From a checkpoint of a small transformer trained on Wikipedia.
Architecture: LayerNorm before each block, learned positions, biases on query, key and value.
Each number is 128 + 32 x the weight over the matrix's rms, rounded and kept within 0 to 255. Layers, rows and columns count from 0. Numbers have three digits each.

# down: layer 11 MLP down (transposed), 960x160, rms 0.193, rows 603-782, columns 128-159
# up: layer 11 MLP up, 960x160, rms 0.198, rows 604-783, columns 128-159
down603:158092132033129113136099103090113100143140133211099126122163184116089098179089178162123103219109
up604:083114119095132089149112090152098085171139110103083122128122146110080128199136086104154144161105
down604:055090081087210178115117090127117120171165140137103078077070168135212155131126113116156163137153
up605:152136103132137192068127094055150175102107103110100070128136132197136148087153117140114109170080
down605:091102122112140137105100117081133095126120118096142123103122051104153116124097211129115066192167
up606:119102138106158117109122151184148178103213136109074179099074136089088127082079170100055170140135
down606:152090104171114180128108107157160014097145097142122132130174115144101116149139139108161143136135
up607:111112135169175116160170148125179082161130099175171138092124147026140077144133110110096085167129
down607:123164105118162101111157124085155128136074152109078147120140148139146115067157184121156145189095
up608:131142093183140156148104118180096179089084080146106105116137132191114119102131103157147173091100
down608:138145157149114182121121093143081120134184137121065135138140121138094144154140125171070225103108
up609:113101155151118163117115116122165149114123117126162174112198139101115154112105129163087133131072
down609:153165056094135117127096113169079144152146128114115154101135077147130145142162102103138112124119
up610:104045123129156038131088123087174095117162112134144126099115100158133148149125125153143153142153
down610:150191126112157202117143152138146158123126105155114121092138112074116126152168130141106091146118
up611:095099150132201123123093102141123087067093135108098114071167130189132167142150153121124185135114
down611:117128202077130079189095152110132108156064111128106155092155051119157139150114168143127115089153
up612:093160121149111084145096186189104086133071112087096104173104064150167084163182167096163180108115
down612:117055110120130122099138159130121179074068131189063142152124090150148185111076148128115128067102
up613:074164074194166067135121133117124149092124084121107164132128122136147103173110127171130115127184
down613:131115149133138203118132170133088117167147070146152161174133164076128129135107100080114169058127
up614:122125138154107100169128087156128165136117101087097143087116110116101129141183180139143112131175
down614:157144150123153133126172129065151137138131135137111131154114162101105116112167172100123103108155
up615:117103132131147169089158086100109130129091087112075138099175100178139067109127148157149152102114
down615:145111146089084108143170076147106116097159173127134113146101097150102162105129158091167109159106
up616:173183126112049141143192090131172105128110143157110169098114126108107130112111121132134129167113
down616:193137124109194121147118156152108118165133110127170125113142146129108098146151185103099140077137
up617:129164123137138126122099147102111107123120159098123078167175121098152081137141101111131120164116
down617:057131093141095088169093158116144175144110143112192122120118167136084151087151150070111159152152
up618:122157129120203156146137121094158120087140088101114149111124085106100126170119179191115157096110
down618:165123192102062133107109110109157181151127078156204159141033040169086053133124144075113151136115
up619:114165145101091133173130112106180100178127094150165142139135148101111149167068103165067119090085
down619:080136097147180130151103147135024112154154143169063172136146153086114195120113176124070082119150
up620:134137117128118175093113125117168110153140162166094145164166093124114176143136146149091164127078
down620:143106153140144137099080133150170106129171102146154171158100109188032187167137090121136130116111
up621:130095132032155073179116113135179075093108101122100196197169157076074047082165132154098137129149
down621:122149101125124154166129106113163122132126134117129134167065092122078103157113087087135179125111
up622:127099073096124090124129152094116123154173104149116168052123097140105147180118148144137122113031
down622:196155165114128129168148152202053135175133141187137120111133152116132153104135132146134096147201
up623:143106158125125094071190143119135121174106065117159185091120045121138138071198153141106118121176
down623:119146090095168117137106160094144142175119106133126163115134120156112122124105165087137068153133
up624:115095136177122130101141113108101073121114173116135108082129179176129160098152168121111147089178
down624:112104160114142159143104191175139124129063155112121192191147183184108090136066101181132142118170
up625:164159131098117152142112111164131125148129159147130143110135146117085132124105143157057149116075
down625:117148175100140187123150095142096178087112142110125120073129077154141119082157104117139166133104
up626:118125134121168128101157105093135118134197132136161163143154045143131142156068169127111131135120
down626:160144143188118079093154130140100088139110156134097094136178144096125119114122093118154121095143
up627:172142071115097114212104192104109108106164106165083142120166094144151077115115096181093118116122
down627:171100169122102115147151072122075146166114142146136110069143159133120172200183136076106125063167
up628:125148187130120169079106177127099112106182068147153097101082109145178142103112131151191124122115
down628:081161130191159146086111092085171113090172153134164054085126168176076081086103163114150153107145
up629:151113109070153077055166101133111105141173125072160136143078102128115118118094130087090117093150
down629:121093159171102111176145149156049148082113132193119117140187170115144151167111133103152147121121
up630:118110135078146140160154121162177166099168143150154071107114122125076176139088112149137178108150
down630:082168110150140130156139174180137124126104091128165111080159088150130147033116123107093137158162
up631:145145131052155120088192175201132149114062075188171164137117163158118071100103129105143133150136
down631:105097132111143128140131230153123084142078144175182138137117171128111133165103147131134130094111
up632:143207150174152079127145111162085157118151137146136051127135124144135116129147152182121139168185
down632:108111197138136167141106090130124162154134187091112112148135145109093089101081177134114151113158
up633:068115134177118133101081115126124100169143079079049174138121128131179127136154078168099147175128
down633:131115103138156100085118118122079174126134139189133172071113099091121095116169137123170162120137
up634:160130103118116114133133129151114126125109065120120129096102115143122104099174093101118140173156
down634:159113164091179150139149167161163159205021076158129097135137163137146063077149140089195147144095
up635:118161143157123121107093143168162110183091059126175056130149101123134146113142139168100144155171
down635:136104121114115131133127159162146105081144155143095178170109067129106117091145095115162130100101
up636:125085117152120133096150113033106158120153159094137146100138154128102173125120116133059095139172
down636:123177123109064135111162083121084134050142170151138075094105170106132097116128101142140120126113
up637:097125056166080061135177145075120159099110153075138075167175089114130176144152173142112147137145
down637:109146059097082120171076122063159114159088151128134102173143145069072111148186150103172144098138
up638:180134142098108026163126112115117157104141079059143123147105116138137105115186093122135145167179
down638:144117093167169154116137173110110165132089156134073153113131145119098100069084078167126192137104
up639:155048111118142166078131104122174073111161108117090140100127066103112083138130095154107198176119
down639:098166103116125100065131089158204081111154131072104185073065090076118176145173124102186045144171
up640:124118102076127179157074145124137074161102132085104162117103066114157142200088142154100109135135
down640:148137110134081127066108167116155163127019122089208181120129123081164066135079188127121085127101
up641:107159188100132107163118090093054083124130141124112149102161107133078137156164172113153146122141
down641:133151086113141169153144178136224133119124113142171091160181133102132196132115120143196209109142
up642:144129182142127116134155134084133123173102103125070141124179143130120117083114058103096145139092
down642:129091081125141090079116133166167080122174087106175138140163128178090136098094123133157136148144
up643:138159159089110131093109140140142109103140139088071142090028091190099094092106139182174156077110
down643:109160128127140176112100128054159122115128124176103155134052121133071172122170088092092156142128
up644:118132166106169145114111161143144134187104107104119149091141122129142088116160120129112135115146
down644:110142121162147153131104158131113149130119138113127126116111067119139071139130083101084125151147
up645:151113126095155116114142114105137106128141136112145121103167165128138163098137144163085079111174
down645:130091184141134119147148145149114199119133138134156102134091142151130166205124147114139120129121
up646:152100196085132119170149138145182175192069115091091093154126107101152155129143136176108151163119
down646:067159146150151111122122059086143170134085134164116034101121114136178077134130117153116178154118
up647:144185116113155186127102115128109108153165156123104147131216149112171154106117067165191154114125
down647:128131181111093133154115133088148103107134194101129095095149070134158103157112134139125079162202
up648:188183148137141144093124171089166077140193093155116209150145053147101101152137096172096084096118
down648:182113104141081096137116090123112147131148157218100152134098093060172081118157109131109097192072
up649:141159154153138140107065104097084202149125128100143145083166142094104128147119112135113125096147
down649:096145087144184104112138096186141111110097147115103132136157111114081134152173125112134187131133
up650:056125178174127201115110141116093125145120125083093140099179141139137113092182121178111149134059
down650:163120114178153074099186074138203110104127155098113162102124072127129124130122162160122093108161
up651:106104129123119111100148167099081194129088119141183120146149069086159139160150105164099148136114
down651:141185130122095106118093136170121144171078061104171112111134109136137109100137156073056120152117
up652:145106134118127188083158127172086088134204096149095132164140129112125136119128108137042190137138
down652:124134108098129103116067186081108142132168121122117118166123151125073119109154115160154130131138
up653:147069148133119170115087121144162126124099100177131097125083120193135168128116103111186156117157
down653:116121136126149095107130140135139109151145140139101124149080123070156133137113106175105114112120
up654:101140153190084097150086097138114109131109090135125136088172139134123132173111073133166142140143
down654:092097121159164163118171042137131094134126140126144101086128064113126130075135140139143230088181
up655:088168098145129163147135098107121087096141119139123081106089070155163079168147179123164130108162
down655:161158147174156149135132140161067140161070107141121105162098060186112043136148146129173156127113
up656:165158043132111098144095145121181115103113074173180131110215157134123112122172078152141094121102
down656:120095174125148090101130149165120166194136097119086166122126152131121102152144106186146097088140
up657:131138104133101133110060125100116163117142131140202156126140113099078094073162234119103144128082
down657:112119106037113156108100091139080139153098135106135149139111003162076102131093195166125143068069
up658:113121145184180079147136099138162107084121120124147160134148065053057140159068139138085105127086
down658:111205107120139174132134089122151127122125104099151222131131140121148150099152082139157101146083
up659:116074208162141154152153163093153169132148098062153151100146129102118110132149145153111169104064
down659:096177114169143098120124131134148149118143134148104088176161144130116102087157153135132180137136
up660:134151150128167075094125139105148137157125084120116176080132114113144108168085117121146138086171
down660:194061152105172166155118099120089155134066121128133184115166029109179097163169135085085157092133
up661:131142125121095124131199168082114104129134123107127120150107114080192112106155133150128150123114
down661:082175086122157079124110131112128107141111093088128130105093146108177097117081115134163126121138
up662:175154134123123136134181125105099077085168058120114168178131123111146086071106096129107134139171
down662:163078077149129110146145101130065090150187076192082172143156095090033067107059138142152125157124
up663:114069151101153175131098144106115153160166119132122176174144155164120121108090100118093115100102
down663:169161190121157146108153112149107078184159099143124142074111156118143138143150108175149119110143
up664:132062096080123128169170153083169167136115069135187144079090167108113152153144119154108133142090
down664:130122103115088173090101153141115131122133048155113102117119146147098105101157143122132117106164
up665:107153172130101131146094134137087182151114108171138209109127154125110146115140102117144179129067
down665:182109121117126146148151113119092135158157107124109126075129130147162145147143130092114191164129
up666:099120146096076194110143115218113109084140141113116172077116155062146141097198129059098137140160
down666:121154187100133077075077122136104063145056122157119138108139127144052124170098153129107143097184
up667:127075114127147150110147129105109078141135128163113096146107121141137154171153126140082136109126
down667:120143114180144071122208208167126187127127127166124158129133078146158110108104142126200174165115
up668:101139170102121137160126129155168106146146124058012132100100138135150137168156091154120122147089
down668:156129140054099159118155159135118130186119164135147213118108162158168124114102061110072109185133
up669:114162109073156130122233135157125150185139066115124087132083108132128098175146117142106124108115
down669:105141110090067119144104150138141144135128174140128108123045183155181168131131154130117073137212
up670:093121119171177138119112138114134116157133140169099150138180205118171156144144140211117084097100
down670:105124080127103150149097120138132127064078054182086165133166101045134170113195121166159170156159
up671:091157107079099101119122076144147096072137081097123089127106070121158099143120099126118140112163
down671:128142108139128160145104028081138091151121101120140108221161121107135138128126117128145169150181
up672:144151163151044112099093138161103122124134083126101134130148134178134099107115111147128144081122
down672:175142108098143130108163127065116172130187124142137095117176084127131085115152130120083135129200
up673:054103202136131114129179134115089161050099103137107210142129159126128144158082126114193161097152
down673:169176119101165129117166118189140058173156133075181083108152167112102095089112129179051192150126
up674:143095120124132171109134093140065145152115104122129129091126117104125097068155192105157118099087
down674:135185135134096104083067094108102126091135163111076101104150151113112156084156101166097141168104
up675:127142122145133140121175138167080125065130133093109147141185163135173113139150151092161183160086
down675:098134143167080184149135197105093145155102154147146123134118169147108092075130171118095174172062
up676:152112134122161117094151134125062207135118116103131125085095104185145087144150139179152113109086
down676:095173117109127139135150137123099136140125115189200155112121114114116157176082127135148132145182
up677:105172153133089191164125121120085140171128131085116145089160124128161107142131049115084146137116
down677:149102122107117115178143146111147120155119100127093194158133153205127100169123067093139142089105
up678:128064097115122145127174079106059168050147151138130182168083142096112061144096159144084142135190
down678:103081183120154172147136133088036088124112062105113119192109123156115175202175144180150123162082
up679:140081131139135122159115144177070113130154128143178165114145126136145158170083079104129173150151
down679:135109130167155106089166159163154133121093150116164121111139109121144123119106141138142163154116
up680:136114192082091123156114121155191121137127106111176073168171178093187129146142132113063137138133
down680:139141145130092108140145114118109125117176164074073137089126141131155120085165116089103142136185
up681:169111131077133170129134102106118079117128103121167139103106148137125050169119127131145064147171
down681:124150153141101108097144087138112138121147117125112103152104153156106147068158089102111134111086
up682:139165164177164140131111172075119180136109144067097166073076146135132180130106066164154131083138
down682:130096151169142111151092106123130154170089097142154160062161084108180148127100089101148093122147
up683:138096085112182164191052195122111102125075105128045108119090122174129103146098144103158120163047
down683:124083148139092153136159114174055128143088112170118110131131161155124172193167073171117145101171
up684:118134178135105151168115170121159110138142102115084153115133116165155170101131159175115120178083
down684:132163133152103054154103181121161173160134110111103133086097131082129153111169159160146132086191
up685:212122114097156123160099071105128202067168152190063162133087103111148133084126134074140135166143
down685:121109169211125126129173181096136100173170128061225132170113160111106129118162104081155080109110
up686:189109109099123089152110176123143148135095108100127134152074114085120070147149157122165152135098
down686:112122110105208096160097140126124113116084139106131115125157126207099115152135128122083079124130
up687:116143129175068104162144125079161149137111117139164151166084075124085112146113081105069112130141
down687:123149187126131130112135100157126130166086084138160142102090137140103115123129115144132087146127
up688:106138061132163187134123096110138108135165053170106127174179166108190112120162169182096127116069
down688:199134129175083126134166176168126131169150110132127158170129128161119133094171137131154138124103
up689:149137146079137185044103144152112189093137106155156112167118171070102115106081164164110116079102
down689:129156157116137133117079148062102117181085107169233158116160058186170160133134115121166121091124
up690:156110142073119130136092144137084109072122122138094155163111128152138160142145111099162115138124
down690:104174148147159161074130106075043124155185127129086135123099076102162140122076145140090135095130
up691:159160142148111131154150142139122094106188123121152121146116167105162067121130131128152136128095
down691:156149101120153165155158152168082169119169091136141091140070120089105144128071104192103158150128
up692:097120089153115136074173088155069157089154077056106135071102138114159136152099177099142155155180
down692:141152068127068127083124096131139141106154096168133118108080087078120150160100099088140127076089
up693:136147120098091132136143099171144121127102091127113159159092111120079142127090083135088096157112
down693:130131142126106136103149108167145119136163113086131132122153175141108102084173139145129102130165
up694:147181120106091143089143124142163120158131071170212148166133154038134075053162112174173129156106
down694:100112090113100085176121054117153073205103105116085120170173116118131132127124127146130109123165
up695:123108151066200146147112132097144126089196143148187147096084144034129137132104093121115156136142
down695:103091109112063067122130108146118095163118081167125123070106144103167133156190186101116180125063
up696:180123112139093132164098152132132146163158130112128128094117150083094076103111088217124096115167
down696:130125118122035156148099152111061105157129109147138126124169139107185121168163077123087066180161
up697:144079124113108110067183134157137107142180140122131207096109121085109125158134145173102115088151
down697:129193145149109163093122113125110062107122085121126101139123139135127117091099094099112139082121
up698:137106145156156121086125131114043100121140129126157114107096111138120105128110091138066121176131
down698:160124178171109079134178040121101140129115128123135173070136125176142080139170088089096159149145
up699:116175130154116138162145097108095129148133109140114070105113192129079135162153116117144119106210
down699:106153133102163164143128139076167134152131082146130127143109136131154129115065211153096132141126
up700:046143113139155137125081148096167129138136075144078142058142075129135136123114181094078100115180
down700:083164088164136164095138167095162129136173140092162085130121126116126160112159149174163095134153
up701:113089109099094088110150107161170170145147134114066105132061143147148106169116062153146110173184
down701:098119156195162106140106062117155112176147143107120075153100154134150097108181141074175177163091
up702:118121063137067161190110062163130127112112123133065106106124130120167143111146107098166138086077
down702:110108171117122097165094168133127101211105102114087104163159165142126075089072163125103153153170
up703:125151114138132162165171147098037165085153113114125146161125089064152102080110098124106102080083
down703:124133168143088206073137120168112167150078091118093172109139131165128126076083113187134178089109
up704:174057066145198099168110101164134106116118134097102162151151134130097109150136173140169159117130
down704:167136151155149052088147137133153154147123119164108078146081137055078109114118119131121083129132
up705:119091127177116130167128119151098072143159064085117171113153141132155134184096093189213140145095
down705:150082115090151150117051112157071151113098107132129154109119127180152147133149096055124112093128
up706:129121146097114069167109152098137095151096129116161119179182128123104156149112168121132160142133
down706:128186156170133141108160102146069156129179134131154133107130129116107142106134048117111186104152
up707:130079114137091128119147110123128100117110129172087116117087093081137081125181131116103124145090
down707:132133149200141088136126154114095116098085131083071158103168099107115097140140060128082111143087
up708:112138180136103138124144116141061108149120073138121171166131063167152176141207170125161130166114
down708:193114121118169138053139176141189098106143135104120092162120179105115143127157160107143142129160
up709:099105119128100127156186086095141148112150152145093155184192107113174111107136152129145111179157
down709:143103139144146147064154160101101105135184175076120120135136080108150174116109074166155148116120
up710:175124147102134078139202133173131192065156129151131099173093119117171114140155107131160156138119
down710:144158111129113115137142101148166094104113139176131115087106093072167153120117116083095128128152
up711:145149124140090153142162100130131131158125120120093137086123108124168169146164131128142116133087
down711:143124098161107144126136117119136170112113120120101125076103089092161141103096125139148162085116
up712:196150183150189218149137166177060114068095123100114101114105154127104115151127112145138134154094
down712:082169143125078128111108169133106147081106135143148144128129152104157143179175096120159198077096
up713:176113094129109126092119120152115086104167101164109102146187148083112159209191117106054184145119
down713:163087171117149147128157139077077113167148131121132147155186101066107175138109158104197143159185
up714:099145129144084113151117122070127155138084111097129117079130071071154176213071129130056134182059
down714:140095089136171201139130159105075191122132133106159175099082129158146195125182107115111117102071
up715:139058122173137173164147125132149143148133120126138165190142124129103096095105108091115177122084
down715:095103088102118113140127111107113187211069176143126154104108145168102105146172102125175201154162
up716:148142115104107078138081172085161166119106173188173107125067090106145097081120099126078129091210
down716:132085120114140192106108086092088171158144141111133104166122104106160097141159103088154129109123
up717:196094186104116127137100128111146159084113151135075142150172161143144091100129118114147094081167
down717:164146112139115168127125154141144140119118120103100108091127133104144109125186145152112132111129
up718:198119128067107095125128111139172106191131136111074065141112122060142119117121113190148145142108
down718:158107124088175090202141125098161076143102114092081195146111138058167140126161138168163090096180
up719:148102114107146147119185160155145109130137119120101086163164096109075087152139176186161149147145
down719:135122166119179189094136148162158064157102133133135082179123082131175138193156162063139175123122
up720:122055135134085125136140139086131147130127152111130111104105151122137104120159116151139151137149
down720:166101171132145163142118131139169128127029104108113132154143144153183065135108102118119124135133
up721:193101149128152121106146048103094111124153092158190138106139121215093115161105144172168147112066
down721:174120130213188137128089105126119163101151135109122135150097121093103052132080108067155151124072
up722:166111126154210077132114097122234108141172122162097145116181129114127129137110092155100137100115
down722:126105114102157146204139154073101123070072178151149132074112084086105140127133172092152126074148
up723:122137164179113140132082137166163164057132090129142187108149107134126118096089069138107126106121
down723:150065105124101130123100089113135169108169086125091136161153147141140111105183107132139112117132
up724:127174142181120205116109110180144178097124160140138183132083157103134110145113102134112145123106
down724:135087130143121123113225104076126064148125130055183190083091159142122123128210108193157117139079
up725:165164128120154084088117095102073136080156063175162128119093128146099092108194051119153088141113
down725:139164107183077165107138142110154075174151149101114119146131109137157061134104104139118117097161
up726:114115159129112176072172142100130160095134151094076121106134105126107141129096136107077136128049
down726:123126105145072131153106107123134096085035150187201142179121105183038076113110128112105161119136
up727:131147142114137118110120127068140216073179124162112166107046124102147108099182069152130148096106
down727:111089139112161127137113087072143102138128105122080155139045105099133157112138095163157119143108
up728:110045078108130143162170162116181154158137138112083125156075111108124140125154137112092112143112
down728:145074138155108147120117160133115153105176167100146131104106176137115052067160154129179131156120
up729:136124095072101135119117104138149129111107118050093142146082157140182154143118154157187124085127
down729:132112197118121158124086000126088097125187129146133134099074148115144150136173145092164139097168
up730:121095071141093139100171099151129119146129144112123125149107140156131142131118035177113127074163
down730:123156129158094091121128127135123185153125112070076121180146151153061087129141082091100113138119
up731:138135142109139144102148089136068174163102121153128142089132074123119126116130097121118109129189
down731:173116133175141140160108118066126106127120112124087132087122113144131094097097133090145083158130
up732:112125174131121084088113145127119103197178177102098098186198124141096071126096095112152194110133
down732:169074079107166136098133146072046170122138129172085124170136110107131159120154103093086106132102
up733:098132117102187123120146117110141160095157112115152147081107181178151082163155130137176126101164
down733:168176123087187147121132134153184129174152101090114120097125135081131088098189054127122125118069
up734:117134180118093128122162130088150079146162119110107118139106109149153093141122112130137155183173
down734:163159126116137126165195118110149183064082098179112141128125132154129128200108136118154091140116
up735:099160123147109138125103142193127171100080109161117089142132083146128184139141110112148182164132
down735:103090127070050106079174165189078164145098117141102140112087128177137170127140123121128052070125
up736:110197091165087093138189137164085096129217118119097148112096135093093079128060165091118090103169
down736:128146146106095115132140142143057154158175159141151118112142144149156063137147060120132132169133
up737:102097165156133126139188098061136188106166170150116144115138123079097163124127095221103176089129
down737:117115102133171170083114060189134172120206149169153127135100106137143155156127074148080141189103
up738:119111172119153160116146132112171076158088102076156114106174116084133118123127059148204107077142
down738:146164125178134126131123109083060141160116085113100151176143209116152121125053127107116128113099
up739:147106044143116109094149151166160164135109133089111135160109112168101170167144092083103134096110
down739:168138136171131090105112026086182106106167131117123107144112156099112080115129124144154119148159
up740:086154162119105135079121138065130125145155108098100077131141140099146109114133057106109149198109
down740:136134153084127150110088178123138084126099144117218186095164138177098110109149123106094095082132
up741:140098105134164124126136130161101170095128110101121116156084155101157162137064094186135143144140
down741:072169104122063105077097146103168105148144217117147142139155136142165177143174131107151155127117
up742:112130192150155144144107204141105122155151123132079189162138158101126122116175180126124086135146
down742:107135081106109137102135111106060097137161156095112109079186117104130140167168124141138090117147
up743:155111116129144143093155045140124147141106126123112087157140088109143122134169092113145179132158
down743:133151140165194135122118066173126124080148160116161128115136112152132077162105166077145219166122
up744:125118127122132123125139103085096107161126148116105164111155171112165083135139055079094091093112
down744:148149209138153180077104091140095072123123123160055167162163103106116150156137095120063142147104
up745:132046172095121149126047175104099136188180140171055136114130133139107109087145182176100174086178
down745:141142151123101131131110178129166142111134145175196120138127138127118151112130078095135124157153
up746:123166155157116136146095125097102147151152129108144122125072118153171162129120132086078172128137
down746:109144141184122167133126098142103112141183143131149147114112090152128139112159077149132139093150
up747:082134185091131124087106114144106151173098113160090185134166064061158127121140184125075124216159
down747:133080169100132117185147089107132115093135086134118097126096153166161160159144135085092147103124
up748:106135140152223104155113092142079138144188138152152147114138193187090148123164143119117149138194
down748:131095113098066142135105192086041129156102158095154093167135181171172124192138197106070134097061
up749:113108122097151109057078119176117144086154101120106081110074136105122171168164130112151148150044
down749:140137111160165186124095175189132092107091084141148134096127109107104111133154130090165092152140
up750:132108166161110162105186123123124095078147139130126128144131091124137144132105080134130107168091
down750:133172139138157125143149139181112156125132133147130136134156135130113135156164096120149110130147
up751:138130158098134075147164129107156165133104098154087155095128158131103148137123082104111146203093
down751:117164105119094138133185188078109121118085142133126148092048114144165169133119048134128191142128
up752:144070101088109148141082166130140088181126114118095089109132195099147111167129118095114155126210
down752:111114100165120183167139192093143119125068143170101128127135142080169100132147069080112130167182
up753:140133146077210123137110140152178104150155154124131133177184109153087100108136109094109135034116
down753:169131140186124108147197106115104101167164093103121123127148179119088149142153106108203184113134
up754:164092113084106129126141167208125180114139091146121141101111127101177078124121184128142109080087
down754:107047202140058135143133166177112176170081135146136152108174125102113136165190106111110104143166
up755:141105176111120128114098106102119195132206110102127186074137160131124134100088128156159161145126
down755:142086121158153135115164173142156160109104173158097180123164102049122192168121160089082133135126
up756:090097068085155111151182106147166151121175140122140152136101128130138137217162143184150065149178
down756:151100159117149094131108085137136169116146127185083177075108141158118132132160170173130099132141
up757:152120093141108071131090180134132137119108079154076145118152040060173022145192168181122133128137
down757:157118140142126128119073147125070119127155131155129103154176120063126116084119158195073136116096
up758:144168117092121144101145149147084159093116100129155090124154137089145168202110189111156120124080
down758:157057124162126210151137129117140104178155157063070107173112094164190139109145138134098142100110
up759:134093118141131141112120086082100076111149085093166158099119125134066105135108095125102140096137
down759:141075113073112077135151048118176163158120099154141130105110083112066130122074131085074066149124
up760:107139124101124159135100102064140174112181119159131115124127127111121159114061129098119113142122
down760:113086149114092097148134133205044149094116142120102155079128105152150144087170079153120156151071
up761:126087132158138110126160092168166148110101073081074126055169145135125108181099109128149141126112
down761:183126075120076157108127196140182103158156095143125076093175176101161103118147136161139134161115
up762:139126173125165122109130113189193136161144100130074088133064126112114088118110127100174126112076
down762:097091092056165078168150199156109106194119198116182091140195159095123214111114132077089114108116
up763:120117157136127124106147150170134137168093136106129130065085163101111130109077111095086161083136
down763:135103132143073104164128084133152110162154135126136109145140173136148110110165134112150151145116
up764:178093164122156115116136158154102119124137122132094137120102131170120104134106160121081057132165
down764:116152176146149164133118151130132160123131060081091105180161145108151138156140136137118174132113
up765:185130211070087149115154077128124114138125103127084141156111163164164127140105174182134155171127
down765:082109173116150137157119134133126151099108064117127152115162100144088130137153145098169092149124
up766:130064087164172078163158114091161177087112085099141124111125148165113142079107115147104159114084
down766:135180159172160179142127138117123118108105094152165174145128138139130139149131143132094098124132
up767:192076113136186137107145104092106084108172126115101130157082133098091139119139158146111117187105
down767:172092150101112170123148143145079114106085102113167154118148142071083112127169153155173062101092
up768:124092161105102126187181069069172178149177125160113098096080099103095157138088093150158055137133
down768:111161116120143175122101108122095100115080146087184071061086053091152075152128110145136160162131
up769:061111214111122128174118172117195060107093109076087127165123117094148132177143129103086137152112
down769:148128141084113172136154181094112125127091138181131125137098152100121145140149132096098117118125
up770:131110181156128110079157154134108143138116085150067113131156109149173142119106065154159134144154
down770:142118074113149108095057149095179113134124142082203125089140106135093079076104155160084194110125
up771:137130124097053063136118168154130129135182104093148117151169163140123164166124117153140156108120
down771:097137125174132108097144126126065156095139139113171131147112134143073181161133137106130133171078
up772:191143085087086102149164124165136113105115146128124107132055173073149171037127128144124155145134
down772:119157113152184118086097203123104071143103112150086179142084146152115159134127115143135108143112
up773:110127161071165148084122134167116164127127165218144083118165170146110074123080083142137128153127
down773:080130149156090198100139157153172143097105126114142103105179164084116106187119170082140132056121
up774:161141115095160124099152151191134111115120119121153143111198136136191130129163142088143151107156
down774:137126171127169108100174186127170150095102180185160149044150110175077115069175176174176152090171
up775:125090106130150151180108175143119135116148095094118170120095136138142145149090104110070185119200
down775:109107106105105136076116129155148170115182103140123089130161102141101065186118148126077161144103
up776:177117145140119122119148065084136124122161135191129111133062119180168144127120107119130146144136
down776:080163114138134091116151166067156126178138070070120123086129066153057110158117134098131107124151
up777:118083111110103187155158148119140120119134137123160144138163119143073106139208133115116108162176
down777:115160118175110110125090119085160081113134101157078091140123114156109114155120128159158114153134
up778:148145161152120050103136167089097159178087100120091115137171171130179169123121131169145205107104
down778:129101181113129081166159117109110127113076126127137043100122161140213128117086137114093129060132
up779:125149136139139127153158071126173200134066119107094124111133170130108126151106144107139156147097
down779:155143147110105103181066119122173146126197131140092097117089122145154124147126111165135150160128
up780:126092117082139121103173113154098193127157091126091174104109158172168174127110115101132129127133
down780:139140144135109149075123153154108130104151081079103129096137112118108113134148101119129133113137
up781:166170133138112123189176097137132129138097096154100106139118141141144149121143075142133218083128
down781:130079119173124122092140161099073130114142111145100097141128131160178160080139132159139153145087
up782:159113136152193067079153100126105176117119103173138103090115121106143131138094062164187143100138
down782:107117136144155154151111142110139106170161156110144119101109158173084148149140087112123133117142
up783:092112117076172138155113105174106121128100107147153168139139156150132156144113197143124120156181